Part of a small language model's weights.
Size: 8 layers, width 640, MLP 3200 squared ReLU, 162M parameters.
Each number is 128 + 24 x the weight over its row's rms, rounded and kept within 0 to 255. Layers, rows and columns count from 0. The size above them is the row's rms in percent of the matrix's.

# layer 2 MLP down (transposed), 3200x640, rms 0.0216, rows 2257-2299, columns 160-239
size [106  91 100 102 101  99  97 108 108 103  95 107 103 101  97  98 103  99 108 104 103  92 101 105  98  98 103  46  48 106  97  94  95  99  99  94  99  95 106 101 103 104 103]
[[123 126 108 105 148 142 134 178 133 173 148 142 148 121 141 164  90  99 126 119 122 120 143  91 124  94 140 136 128 164 146 135 131 123 143 135 128 148 135 112  93 129 132 129 106 158 160 116 135 140  98 150 111 142 156 144 107 117 143 126 137 170 121 149 153 151 145 128 112 159 109 122  84 101 123 105 103 120  89 165]
 [135 143 134 163 149 162 136 139 181 128 149  92 139 123  94 110 178 126 143 142  86 172  81 149 149 112 137 125 117  91 151 162 141 113 148 137  80  70 128 149 130 138 120 107 145  78 129  99 121 106  83 124 116 167 113 128 127 162 140  90 158 161 122 147 152 117 106 156 124 106 145  89 131 136 133 139 168 156 131 150]
 [127 115 142 142 165 121 128 125 113 101 155  98 124 134 143 101 112 114 144 125 109 141 119 152 146 125 127 131 135 123  69 122 139 101 151 117 166 124 130 164 149 118 143  78 117 112 124 109 123 113 141 149 108 116 107  89 145 100 130 153  85  70 139 107 130 122 125 105 131  68 137 137 162  87 139  94 158 105 104 116]
 [148  82 125 123 125 135 115 142 103 134 145 159 154 126 198 133 108  61 125  96 133 144 126 127 140 131 115 141 119 109  93 122 157 102  85 115 187 192 139 106 136  91  96 141 154  89 107 171 121  91 146 184 136 128 154 109 142 123 109  84  88 147 171 113 134 164 113 109 123 137 171 128  87 163 119 133 114 127 178 145]
 [127 130 108 123 156 132 146 135  88  90 116  94 131 174 103  84  76 139 151 116 109 129 119 108 144 119  98 156  93 134 135 104 157 137 112 139  56 103 124 117  83 138  84 146 132 155 131 120 136 157 176 132 109 142 116 157 159 137 132 133 105 130 153 128  89 108  78  68 153 124 162 146 132  86  99  73 147 116  98 100]
 [143 152 107 105 103 112 113  94 109 111 110 125 135  85 140 142 125  99 160 141 158 139 114 116 152 115 171 113 149 102 159 136 122  83 109 149 108 130 119 165 130  76 149 134 134 122 103 136 139  98 119 128 139 146 176 111 112 124 169 102 127 158 125 142  88 160 159 156 133 195  87 111 126 154 140 158 168 136 133 142]
 [131 117 134 154 131 135 120 126 110 100  91  94 138 123 128 143 130  88 146 138 162 180 121  72 145 139 107 109 129 111 145 117  97 144 130 135  77 120 121 155 125  81  82 158 128 139 107 142 150 116 106 111 159 200 118 145 137 122 135 119 125 121 133  82 148 139 152 161  82  92 108 162 128 158 125 182  97 139 115 118]
 [174 132 102 125 140  93 183 105 148 152 123 108 115 136 115 146 107  99 140 131 178 131 132 151 141 151 103  84 144 150 190 133 112 101 142 107 103 118 114 113 103 199 161 105 165 142 156  94 162  96 133 139 117 165 119 156 145 160 137 145  67 128 100 134 122 182 117 116 145 160 102 149 132 106 159 100 133 121 134 152]
 [157 128 101 171 142 139 128 122 109 123 124 116 132 108 150 107 151 115 114 125 139 115  84 107 156 123 128 115 102 133 102 148 115 141  72 105 157 145 125 126 161 123 157 115  96 138 140 166 112 134 143 163 112 124 123 116 107 120 135 126 131 122  94 107 110 111 120 110 132 124 137 159 155 120 100 125 128 109  98 135]
 [120 115 115 163 116  83 131 111 135 136 116 159 113  96 104 142 129 113 107 104  74 136 148 131 122 147 141  69 156 140  89 128  99 123 129 145 101 136 126 134 157 159 107 109 155 124 139  94 130 149 134 136 165 126 116 118 126 149 118 147 114 150 155 106 160 141 118 100  81 112 128 158 124 128 131  95 138 129 112 145]
 [146  95 137 108 169 171  98 115 107 133 144 149 137  88  79  92 115 130 151 108 132  96  77 115 112 112 136 155 165 146 135 177 121 132 128  91 118 129 104 110 133 122  93 155 172 180 139 119 123 102 126 118 134 104 115 108 167 118 107 166 164 162  81 103 131 135 193 164 148 122 132 153 152 120 155 113 149 139 126 145]
 [108 157  71 137 134 111  96 107 124 139  95 161 140 125 154 113 118 146 110 114 156 117 136 159 104 160 135 138  49 147 134 108 120 178 118 144 147 117  96 121 149 138 147 113 126 115 148 110 147 120 119 161 122 154 105 107 136 117  66 103 116 138 153 110 150 134 191 166 111 124 153 119  76 125 124 130 146 146 136 142]
 [106 154 121 158 131 129 118 134 108 142 124 154  78 117 145 130 119 127 123 142 103 123 101 170 155 149 126 114 166 109 128 112 104 132  95  99 113 134 142  77 109 101 128 126 134 123  83 149  96 139 142  96 127 131 121 126 130 167 139 127 108 188 162 145 106 159 142 141 109 165 120 132 128 118 123 125 102 150 159 140]
 [142 107 117 116 138 109 127 154 122 127 133 158 141 124 110 136 172 125 156 106 117 114 127 124 131 126 144 115 103 154 100 110 125 179  86 105 113  99 119 140 136 110 110 118 157 149  91 126 115  93  85 184 131 129 116 117  92 142 161 138 142 128 110  98 130 102 140 148 123 122 126 185 150 113 150 119 138 109 109  89]
 [111 144 157  97 101 142 122 127 129 176 127 131 158 139 141 115  92 143  95 149 154 118 123 125 137 162 162  91 122 146 182 116 109 138 125 144  92 115 168 152  93  97 105 109 126 120 150  95 154 140 116 111  91 129 107 138 174 125 112 118 146 139 140 125 127 132 153 101 148 106 119 155 179 128  94 152 142 116 122 172]
 [123 124 175 147 116 123 121  62  82 126 116 123 140 110 173  80 122 134 110 129 104 121  97 141  84 142 146 146 135 151 109  85 109 148  85 113 113 115  90 130 150 117 162 139 145  92 157 169 134 137 118 170 130 119 113 152 135  88  93 120 135 137 119 128  99 111 159 148  89 148 137 149 124 152 111 110  74 137 136 119]
 [120 154 125 130 134 106 172 151 125 131 122  98 136 136 134  85 103 163 107 137 148 105 121  98  98 152 121 129 123 171 104 138  70 133 145  72 117 114  85 114 177 128 101  84 161 157  99  89 150 119 108 137 180 127 118 120  96 114  85 138 164 129 136 124 147 123 126 149 120 129  88 132 131 130 108 126 154 152 155 116]
 [134 100 140 129 141 136 114 140 126 111 121 160 113  69 127 147 149 142 120 216 110 114 140 112 134 125  89 133 102 134 111 119 107 106  96 154  89 126 116 123 139 144 119 130 160 154 117 112 101 101 159  74 113 132  85 118 149 124  95 113  97 122 129 158 192 115 124 146 139 122 137 147 141 113 124 131 119 136 121  97]
 [146  85 143 168 143 126 158 144 127 135 109 125 142 110 107 137 106  81  96 162 130  86 145 128  90 113 129 150 168 127 117 146 103 144 156 149 150 139 110 109 118 121  79 144 161 125 150 145 104 127 112 101 133 132 122 122 144 128 115 126 131  99 105 119 107 115 100 147 137 103 155 151 136 140 136  83 173 133  99 120]
 [120 146 159 124 118 133 125 120 116 126 147 156 116  94 161 140 135  83 144  98 140 121 129 121 125 143 125  96 103 124 158 137 150 153 121 116 101 176 128 127 113 143 105 134 115 125 141 111 107 128 133 161 106  92 182 128  93 143 149 161  95 122 169 154 104 149 138 148  96 131 130 136 146  87  89 143 122 126 196 153]
 [132 173 110 171 171 151 130 153 130 141 124 107 110 157 126 110 128 123 147  85 156 127 158 151  98 179 124  97 128 148 146 167  86 140 135 125 125 169 149 117 101 116 123 112 129 128 103 133 129 102 124 141 138 126 102 180 122 122 127 130 132 159  98 127 104 105 119 121  87  99 138  96 165 162 155 131 159 100 143 151]
 [104 155 113 122 113  82 161 113 160  77 127 114 135 111 125 105 119  99 123  86 148 135 117 138 124 104 133  81 105 134 134 160 137  88 125 167 114 106 130 146 126 102 147 145  91 131 151 144 132 103 123 132 110  89 162 118 162 122  87 114 130 156 118 100  98 116 143 141 110 121 123 110 138 157 161 137 124  80 132 152]
 [ 99 130 137 154 140 153 125 124 145 116 138 124  85 103 109  86 112 138 127 116  84 126 125 112 153 103 132 106 144 137 135 122 131 118 109 169 149 161  81 201 107 126 144 116 181 158 126  96  97  92 141 123 137 162 109 119  86 111 128 107 112 131 134 109 119 110 109 164 125 149 130 119 144 102 164 150 171 174 139 125]
 [141 144 129 104  81 119 116  99 113 152 119 148 133 119 138 137 146 103  61 121 140 114 105 148 114 160 148  95 138 134 154 166 107 152 145 130 106 142 117 135 136 115 166 124 138 139  98 118 134 111 149 119 176 102 130 109 119  79 133 122 142 128 126 143 119 150 110 138 137 116 149 143 127 117 122 127 129 151 116 151]
 [123 126 113 158 111 148 146 139 111 109 142  89 119  58 131 131 133 136 145 131 138 155 106  92 119 136 116 122  91 176 145 155 139 162 108 146 143 140  85 155 110 102 127 126 147 104 120 106  90 115 123 127 102 132 137  97 137 134 138 139 167  98 122 123 129 154 108 169  98 163 123 123 154  87 155 113 116 155 127 155]
 [118 135 125 128 106 160 124 176 137 115 115 137 144 140 106 131 112 112 115 155 143 151 135 125  87 138 120 137 153 105 134 134  96 117 154 114 146 138 148 161 122 134 187 104  79 130 128 132  85 141 122 143 172 132 158 158 116 109 127 113 140 109 145 112 125 124 101 109 123 102  98 127 127 133 115 137 108 145 114  76]
 [131 126 125 121 136 158 115 121 152  63 105 154 109 102 160 110 174 159 138 112 109 111 134 133 128 111 148 128 184  99 145 179 149  68 128 114 101 159 135 103 130 131 103  82 130 124 165 142 117 146 141 146 120  91 132 116 128 133 127 161 104 125 126 139 120 120 149 107 142 130 102 156 119 173 119 144 122 116 120 114]
 [171 161 164 145 138 145 125 182 102 129 136 117 176 154  93 118  59  89  92 112 136 151 116 125 149  86  86 132 122 147 127 157 121 153  97 145 104 109 128 134  99 125 126 136 115 139 130  83 151 132  81 119 153 155 138 137 148 121  80 121 168 108 151  95 123 161 118 148 119 123 105 123 130 150 161 103 161 167 133 132]
 [118 115 144 101 154 160  73 133 116 126 156 142  86 128 127 104 144  95 131 110 123 121 105 151 120 109 121 149 116 132  53  90  89 112 131 109 112 128 111 138 152 135  70 137 156 119 154 148 118 154 146 129 148 116 127 152 126 119  97 110  82 100 142 124 153 105 131 119 106  83 134  90 135 161 106 131 176 144 119 152]
 [123 130 145 150 159 121 131 149 105 159 117 128 108 147 128 132 141 122 126 139 100 140 157 143 151 119 127 120 147 111 137 151 145 119 121 116 153 136  88 138 149 105  96 117 137 152 148 169 156 183 106 142 140  99 115 168 124 132 126 104 140 153 130  83 141  90 114 115  70 144 118 123 128 116 131 130 158 149 134 133]
 [141 163 120 108 127 115 102 137 162 131 107  80 102 164 138 113 132 130 111 106 126 134 111 130 113 134  77 130 120 137 123 123 160 164 127 142 157 108 116 164 141 150 137  85 131 131 124 146 130  86 140 143 134  62 125 136 107 160 157 155 122 133  92 135 122 137  97 154 118 120 138 125  82 161 119 179  93  90  86  95]
 [119 100 121 105 153 123 115 141 110 130 166 116 133 144 120 112  99 107 143 105 147 132 113 114 123 126 111 117 160 139 124 124 150  98 102 150 195 127 103 106 149 108 104 159 147 116 116  87 138 110 122 123 184 153 143 161 132  96  90 102 116 124 128  99 139 135 127 157 151 130 123 107 147 122 113 169 134 129 170 124]
 [114  80 145 122 158 141 167 154 122 138 104  72 136 104 101 122 122 112 123 134 108 136 126 127  98  79 133 174 159 120  93 138 135 136 109 154 151 106  92 121 146 112 117 138 112 135 131 102  96  72 141 111  90 146  92 132 176 140 111 152 149 114 127 121 117 154 132 125 125 138  87 209 139 139 136 132 144 117  97 213]
 [138  92 156  67 161 133  89 148 172 153  76 123 127  89 158 119 125 110 172 134 120  99 103 140 115 145  87 158 132 171 129 122 105 114 112 179 134 164 141  99 112 145 100 116 113 128 132 152 129 134 136 100 157 111 141 134 141  91  85 123 168 130 119 110 109 135  65 128  81 122 126 155 111 101 134 153 174 121 164  77]
 [ 72 126 119 144 110 151  89 114 144 166 105 140 147 134 136 138 140 152 122 146 104  89 121 119 144 176 127 133 147 130 153 127 102 158 149 151 111 132 192 123 148 155 125 127  96 149 134 131 153  87 131  93 142 145 133 137  89 129 153 116 173 157  95 137 161 128 152 139 129 140 134 164 173 103 119 135 138  92 128 132]
 [138 178 125 148 158 120 164 145 119 134 155 160 133 113  62 115 126 150 121 114 159  70 145 129 108 137 148 140 160 125 123 137 108 141 140  86 128 134 145 173 152 148 152 127 151 113 124  87 145 121 166 111 150 126  97 123  86 101 144 135  99 144 152 157 133 116 177 102 115 118 142 114 135 136 153 144 171  95 133 118]
 [152 187 122  74 111 106  99 110 159 147 134  95 119 143 140 138 162  90 112  99 114 123  96 103 107 113 133 121 126 190  88 163 134 110 120 116 126 145  56 102 139 148 127 157 150 137 125 130 175 160 106 116  78 116 122 107 135 139 133 145 166 117  83 123 148 139  80 108 100 145 166 149 120 124 128 133 115 119 121 136]
 [152 118 135 118 139  90 147 103 138 130 110 106 148  74 115 116 130 119 107 123 119 155  94 110 114 124 137 147 107 128 144 128 112 143 101 128 100 148 161 140 129 156 122 149 166 146 113 119 107 152 135 103 141 113 110 145  88 116 124 168  87  78 108 134 144 161 113 137 111 104 116 110 145  96 153 119 116 120 146 132]
 [150 156 144  75 106 144 108 137 132  79 134  87 167 152 118 141 135 145 130 144 133 128 154 154 180  94 116  99 110 114 108 102 145 127  88  97 122 160 104 130  98 118  88 117 149 137 154 120 162 136 126 120 137 129  72  96 121 109 134 135 104  70 154 103  84 156 148 141 138 111 137 172 141 142 129 150 166 134 150 107]
 [125 120 131 118 118 156  84 173 144 147  86 143 157 102 137  99 127 124 147  87 100 122 138 121 142 145  84 153 160 143 114 136 133 104 145 140 139 101 137 140 149 105 109  99 128 155 132  90  99 124  98 150 110  89 134 128 101 155 178 112 178 158 107 120 122 121 110 119 170 129 127 121 121 123 118 148 147 121 150  92]
 [ 87 131 137  91  69 167 138 120 142 137 139 135  96 115 114 124 115  82 118 122 109 167  94 119 117 138  90 128  92 125 113 170 117 131 163 152 119 128 149 139 121 108 175 160 147 142 169  89 133 164  97 124 164 144 139 161 152 161 177 150 151 155 140 143 143  97 151 130 102 136 148 140 178 153 132  88 127 102 107 129]
 [ 71 144 139 118 117 121 133  93 145 107 116  64 102 213 157 185  84 150 116 123 125 122 140  88 131 111 115  92 117 132 136 138 114 141 133 145 121 132  99 116 103 106 163 111 140 155 121  96 111 130 139 145  88  95 151  96 144 100 162 152 122 127 170 121 152 117 172 128 161  75 126 117 102 127 111 126 109  91 110 123]
 [139 124 178 120 169  81 138 206  99  81 124 201 105  59 136 113 103 130 157 119  88 105 120 128 125 110 139 151 102  75 119 150 168 141 118 140 125 119 149 152 129 116 106 137 153 159 150 114 142 140 109 152 130 108  86 117 123 116 119 173 153 126  93 146  80 107 122 139  99 122 143 134 129 142 101  94  96 118 126 157]]
# layer 2 MLP up, 3200x640, rms 0.115, rows 2258-2299, columns 160-239
size [ 99 103 110 103 102  97 112 108 109  94 116 106 107  94  99 104  99 108  99 100  92 102 107  99  98  99  35  39 111  99  98  94 111 102  95  98  95 102 103  98 110 107]
[[128 142 124 162 145 136 156 155 117 116 134 109 120  93 103 136 123 150 101 113 119 115 118 122 149 156 130 138 165  99 150 131 117 125 169  89 171  95 112 129 113 163 158 131 113 131 124 133 155 137 118  99 105 137 133 172 116 129 100 165 113  92 178 139 143 108  88 130 135  41  85 110 119 120 127 135 121 125 134 148]
 [139  93  88 109  94 112 139 176 147 156 157 145 158 169  97 127 177 137  66 162 133 110 117 116 104 131  83 106 127 142  85 164  99 116 132  87 148 130 120 114 122 132 111 103 131 119 158 138 135 138 142 131 115  99 142 132 181  94 108 128  95 108 141 160  65 153 132 112 134 105 156 172 153 142 104 106 102 126 105 141]
 [111 155 135 190 141  94 121 122 167 153 110 153 116 127 169 142  99 133 142 108 151 133 156 130 110 153 142 141 160 163 124 133  98 151 154 110 120 158 120 127 141 163  94 126 122 106  91 145 143  85 135  96 113 155 139 109 130 136  87 145  64 127 120 148 114 126 107 124 133 125 146 129 139 121 103 108 118 102 154 105]
 [154 130 124 123 163 148 137  95  83 122 173 103  84 128 118 135 100 112  88 122 100 107 114 104 143 109 129 140  89  99 131 127 156 130 123 105 122 103 107  79 104 126 152 109 155 157 137 144 128 139 179  98 131 174 122 109 128 130 140 150 162 109 138 139 126  99  96  87 122 134 132 135 151 116  97 146  89 151 122 144]
 [ 90 154 137  99 119 133 143 126 134 123 136 167 157 147 104 164 139 158 121 105 126 127  93 104 149 138 155 145 141 123 114 105  82 127 147 126 152 155  96 145 147 124 159 106 143 139 170 119 183 152 154 130 134 119 151 110 140 175 116 111 135 113 148 116  74 152 128 123 187 120 128  93 110 139 129 144 139 142 168 125]
 [114 175 128 123 131 179 122 134 124 130 134  89 149 120 141 162 100 112 154 107 116 154 153 106 108 136 142 139 110 104 158 114 116 110 127 120 130  91 128 118 100 140 152 162 128 136 173 126 127 150 112 125 104 168 129 148 135 106 111 138 135 139 111 130 108 112 128 114  85 116 117 115 107 158 109 139 167 121 138 169]
 [107 176 105 121 123 122 139 110 188 131  96 125 143 108 175 180 146 117 109 175  89 127 125 143 147 171 118 127 124 139 123 171 117 100  76 110 127 157 140 107 109 133 143 123 175 168 126 134 108  85 127  99 163  97 124 162 122 163 129 123 109 123 168 161 120 133 118 134 138 122 119 162 109 138 145  83 113 158 126 169]
 [114 154 140 129 133  99 128 125 126 135 142  91 132 157 140 116 140 164 166  95 133 143 110  95 110  81 171 152 114 118 117 154 131 127  97 130  97 117 120 135 108 108 164  93 115 176  96 155 154 151 123 175  96 142 111 114 143 112  93 111 133 130 135 128  80 156 125  96 155 104 112 140 129  59 126 131 141  98 203 125]
 [157 108 114 111 125 136  97  69  76 115 153 123 123  93 119 154 135 121  96 130 136 135 141 160 109 167 132 157 100 103 110 153 145 144 146 154  89 110 161 114 140  96 114 137  85 139 155 102 127 104 162 155 113 107 113 130  97 146 112 119 145 107 145  82 123 120 143 137 126  75 140 157 146 152  86  62 107 135 136 132]
 [119 132 136  96 154 127 124 122 114 177 123 121 154 121 127 110 192 123 115 129 163 145 178 127 121 157 138 150 169 100 155 114  98 116 131 107 150 109 148 114 135 129 133 156 143 124 180 157 140 134 103 149 125 152  92 148 123 151 123 134 119 105 128 118 109 130 154 125 114 147 128 146 126 149 123 102 116 128 136 124]
 [146 147 128 118 115 131 142 107 166 109 102 128 160 142  77 154 150 191 166 128 159 105 103 100 167 141 147 135 121 110 123 131 123 140  64 146 133  83 137 113 161 143 123 120 124 107  99 153 146 135 136 146 130 113 108 118 133 141  93 107 148 128  51 114 120  78 121 113 126 150 153 132 112 179  95 137 116 142 185 113]
 [128 144 147  85 113 139  92 114 139 142 122 159  83 116 140 138 137 119 131 130 124 131  98 133 162  88 132 128 150 113 137 153 134 152 108 122  70  91 134 106 121 146 134 116 131 127  79 149 162 133 159 150 117  91  84 147 138 123 139 108 132 102 140 142  97 135 115 163 137 193 110 158 128  97 194 127  90  98 159 116]
 [125 166 107 112 148 124  89  96 145 104 107 129  90 118 144 137 133 152 128 110  90  99 137 138 155 128 107 114 123 119 148 157  99 147 156 119 107  76 138 141 140 104 114 149 133 154 122 137  99 115  90 159 146 157 110 118 112 156 152 114 120 128 114 109 127 128  95 137 118 106 139 111 120 135 137 127 115 139 114 136]
 [103 144 144 147 120 125  98 140 140 176 149  96 137  99 159 163 144 113 111 141 101 157  90 106 111 118 118 124 132 142 116 104 137 110 145 161  80 114 134 105 112 125 126 137 113 146 146 118 128 108 132 138 161 116 134 205 126 122 131 138 106 158 117 123 171 153 145  92  90 141 111 117 151 114 148 133 132 145  95 120]
 [150 104 110 117 142 128 155 116  77 108 149 141  75 159 153 130  86 143 132 129  75 120 140 171 130 126 122  93 138 152 138 131 113 105 176 146  85 141 149 149 131 156 108 151 138 117  99 143 144 143 124 153 114 123 132 163 147 103 129 148 112 119 151 128 134 152 153 160 112 136 122 132 144 118 137 185  92 124 167 104]
 [ 97  69 120 147 148 146 135 176 113  87 140 134 102 121 139 110 123 134 137  98 123 132 139 124 128 145 159 158  94 123 152 127 109  88  74 159 163 104  89  66  99 132 106 143 139 113 146 112 150 133 126 162 153 112 108 124 137 155 107 133 142 121 171 136 114 165 157 152  92 142 104  97 144 125 108 126 102 165 171 137]
 [153 122 117 141 136 134 132 111 107  99 152 174 111 106 115 122 124 150 143 162 119 119 150 121 106 130 138 106 113 141 139  89 119 164 108 107 114 117 133 141 130 152 120 164 137 121  97 151 148 131 104  97 108  90 136 169 163 109  99 111 165 148 122 107 140 139 103 130 134 130 114 115 177 105 122 125  63  97 143 153]
 [148 152 148 150 146 128 141 109 177  97 124 116  95 146 124 157 126  79 119 127 107 116 150 110 112 137 150 104 158 127 111 153 129 148  91 125 112 122 136 155 120 165  88  89 113 146  98 151 212 153 116 168 144 111 124 130 147 118 134 185  79 145 122  70 102 157 160  91 137 144 136 145 147 154 142 109 116 129  88 125]
 [170 186 159 153 115 128 164 129 124 138 138 139  95 112 151 145 161 135 116 132 139 127 132 132 127 125 153  90 124 101 168 165 155  69 143 128 132 117 187 138 144 155 176 109 119 156 164 112  99 122  84 146 164 119 163 146 137 135 118 124 137 105 117 128  88 117 131  86 119  90 159 117 163  93 123 117 110 138 151 138]
 [163 169 124 101 123 106 116 152 107 117 149 113 137 121 119 185 120 124 137 128 183 113 177 103 146 142 147 153 151 176 144 141 139 142 143 124 121 131 132 108 104 102 131 141 128 139 136 147 166 120 143 117 128 101 140 138 145 103 111 186 121 124 131 139 103 155 119 138 131  90 101 118 128 117 147 125 149 127 130 167]
 [122 113 144  98  89 144 125 137  99 132 147 146 134 129 129 137 126  89 136 145 114 132 127  92 151 155  95 131 108 112 161 165 112 110 106 150 128 149 121 134 127 107 178 134 118 130 144  95 143 122 148 121 123 151  98 110 139 107  91 154 145 119 127 164 149 130  89 124 142 149 162 157 118 187 119 126 114  78 150  78]
 [174 155 143 112 131 153 103 143  99 125 124 147  84 161 159 174 175  99 159 147 138  90 154 176 146 106  60 135 162 141  99 119 144 151  78 135 105 137 123  66 153 142 113 173 139  80 201 156 146 106 102 137 142 127 127 125 177 154 117 137 148  99 138 116 123  90 131 125 129 119 151 150 107 158  95 145 178 138 170 163]
 [114 137 101 157 163  98 131 138  96  93 104 143 158 129 168 150 145  81 134 117 143 143 150 134 109 154 135 126 174 134 117 106 156 154 119  96 132 131 154 154 120 152 136  99 137  78 165 121 122 106 171 162 149 116 123 119  95 102 128 146 161 103 144 166 139 141  87 118 168 106 193 141 140 135 129  72 156 108 130 102]
 [130 161  98 105  84 143 149 169 137 115 116 151 102 131 139  83  95 165  74 158 143 118 156 110 170 168 159 118  76 188 128 118 142 135 101 140 122 138 111 131  96 119 164 108 148 105 139 111 152 136  94 116 121  78 150 151 167 116 138 110 120 130 122 162 110 141  89 139 111 186 106 122  99 162  84 135 127 136 134  79]
 [128 104 137 128 109 135 117 131 157 136 104 158 100  91 132  75 137 123  95  98  82 169 133 130 149 135 109 105 111 111 141 124  79 144 133  71 152 151  93 142 151 141 110 117  96 126 122 119 130 144 136 137 132 127 136 149 130 100 116 135 133 137 179 155 192 112 109 161 110 123 156 114 107  91 112 118 104 152 114 140]
 [104 142 143 129 175 168 141 139  97 111 147 132 129 179 180 113 131 113 129 135 131 162 117 185 113 133 120 134 102 158  67 138 115 156  94 196 181 119 132 150 127 122 152 103  86 145 118 144 155 119 107 116 149 133  92 145 105 118  93 180 130 132 144 139 145 106 133 118 127 119 133 117 135 179 108 114 153 135 170 177]
 [115 144 112 115 134 114 127 138 143 140 113 140 123 134 155 128 148 136 129 139  78 145  70 178 171 113 140 151 116 115 123 140  95  83 158 103 122 159 116 107 123 129 128  82 128 196 101 118  97 130 138 115 163 157 146 127 122 137 124 144 102 141 114 127 102 154 153 168 124 132 162 128 151 149 104 112 138 147 123 107]
 [150 125 120 112 116  79  82 161 119 116 112 143 156 175 131 142 117 126 145 133 117 154 134 127 151  99 145 106 144 150 109 140 106 115 182 115 129 139 136 136 105 134 126 145 134 111 114 126 144 113 155 113 118 140 114 137 173 158 129 120 114 168 101 129 117 130 121 148 125 118 129 113 124  80 130 121 120 102 134 115]
 [138  98 113 126 155 106 106 127 119 114  85 152 120 139  97 110 108 116 120 137 116 132 129 134 148 110 173 121  86 142 146 143 106 115 126 161 150 130 122 167 165 119 134 117 137 145 155 151 135 158 121 189 170 119 149 121 155 117 118 182 121 165 111 123 113  87 117 134 113 143 105  89 151 140 124 145 167 122  96 127]
 [109 145 133 128 122 151 142 137 119 156 134 127 163 154 118 117 103 119 119 136 126 121 129 131 166 107 144 131  92 141 142 110 136 134 148 106 160 114  68 128 118 135 149 137 128 129 188 131  96 151 132 120 148 103  83 162 135 128 119 170  53 123 111 131 118 130 128 146 151 146 131 145 139 128 125 116 112 137 119 123]
 [117 131 148 113 161 153 143  94  89  66 149 153 173 144 107 147 130 102 177 171 147 126 128 141 138 122 151 136 159 116 110 135 161 121 144 131 153 123 103 117 131 133 147 164 130 106 144 147 131 122 108 101 127 183 110 142 128 101 102 155 160 141 130  89 117  88 117  57 117 132 108 131 129 110 103 123 115 109 124 124]
 [138 115 115  76 136 166 112 144 140 150 151 106 157 126 121  98 126 122 118 146 164 150 141 123 114 189 114  70 117 109 139  91 143 127 115 125 139 123 160 114 144 102 146 171 186 108 103 123 197 135 100 124 111 161 149 151 113 134 117  70 133 147 102 143 125 103 119 125  53  80 116 125 103  94 131 133 114  86 133 108]
 [101 157 122 151 168 178 133 168 146 138 179 134 131 133 157 142 153 113 135  95 110 100  86 155  60 113 135 104 117 113 128 122 143 119 156 183 120  97 121 134 155  86 183 165 131 111 136 114 117 146 117 161 183 130 139 146 119 136 144 121 137 114 118 171  88 125 163 142  72 118 133 123 139 146 136 113  94 119 135 127]
 [ 96 140 107 165  84 159 130 117 125  88 105 135  84 141 104  75 138 129 128 150 113  53 123 132 109 178 165 108 138 153 121 104 103 121 197 145 101 119  87 129 121 157 154 102 123 176 103 106 115 155 124 126 135 168  93 146 132 122 131 170  86 157 100 163 177 139 119 143 143 126 137  88 108 126 153 118 130 121  84 126]
 [102  99 132 160 140 114 138 136 138  77 137 120 142 142 131 141 100 149  89 181 125  95 124 156 118 116 154 157 105 155 149 121 118 148 137 156 183 160 124 127 119  98 146 115 101 121  58 119 110  96 138 132 133 155 126 130 145 108 148 158  73 165 104 150  94 146 156 115 142 166 136  98 122 141  76 169 151  70 161 113]
 [111 123 142 132 147 132 119 120 109 107 116 119 113 111 129 101 120 136 169 140 131 141 128 107 120  82 128 153 121 190 126 136 118 107  93 131 121 171 105  79 123  89 142 109 145 151  88 126 130 171 151 127  83 136 129 152 191 124 124 163 121 102 153 114 147 169 108 163 135 174 124 106 127 100 107 155 127 176 131 137]
 [142 155 142 141 128 121  83 148 122 131 147 116 178 148 115 100 180 131 175 121 112 121 115 110 127 128 147 132 142 115 124 130 133 127 137 166  95  97 110 115 132 124 137 109  93 153 112 104  98 145 138 112 130 128  85 121 160 120 163 147 136 106 113 144 116 160 150 151 143 136 129 113  90  52 167 177  85 132 140 155]
 [148 107 142 110 115 142 142 115 141 163 123 158 113 143 140 122 117 101 120 114 123 158 114 157 186  90 100 114 137 114 114 138 146 147 128 115 107 107 124 122 131 103 159 120 125 146 154 132 138  98 136 120 141 123 123  98  92 147 116  60 178 129 147  93 135 155 121 135 177 123 121 150 140  68 152  88 163  94 175 140]
 [116  87 144  91 132 111 143 127 146 116 151 151 124 132 143  71 142 156 110 152  89 159  69 154 107 132 154 144 113 164  99 125 179 162 137 146 108 104  83 112 157 146 152 160 124 127 153  99 154  95 114 138 121  99 167 122 114 163 140 151  83  86 143 127 153 134  93 115 139 157 122 133 159 130 157 147 140 128  93 128]
 [141 119 158 129 104 161 148 130 120  85 134 154 115 165 120 147 131 107 165 127 143 142 154 149 107 144 170 125 101  69 116 124 123 159 139 165 158  85 133 130 133 150 118 120 121 113 132 135 124 121 111 121 124 166 182 172 125 145  82 137 171 158  84 108 113 175 145 146 114 133 166 103 178 118 162 139 137  72 142 142]
 [143 137 131 130 132 149 112 114 118 129 118 129  97 177 119 128 140 126 155 171  92 133 124 156 136 117 133 109 146 131 142 141 136 167 131 121  86 133  89 116 114 130 135 130 152 103 112 138  89 119  88 124 102  99 190 171 126 103 143 119 186 163  69 143 131 109 112 148 127  93 124 137 103 136 103 128 132 117 156  71]
 [101  90 148 138 122 141 114 138 168 174 136 135 123 165 154  98 141 170 120 190 158 148 122 157 140 127 125 126 141 121 153  87 140 119 151 105 123 144 113 131 140 183 136 132 109 123  79 129 147 113 116 154 144 141  97 169 161 136 135 121 146 148 131 113 142 155 101 127 144 116 121 124 133 105 141 141 146 114 143 127]]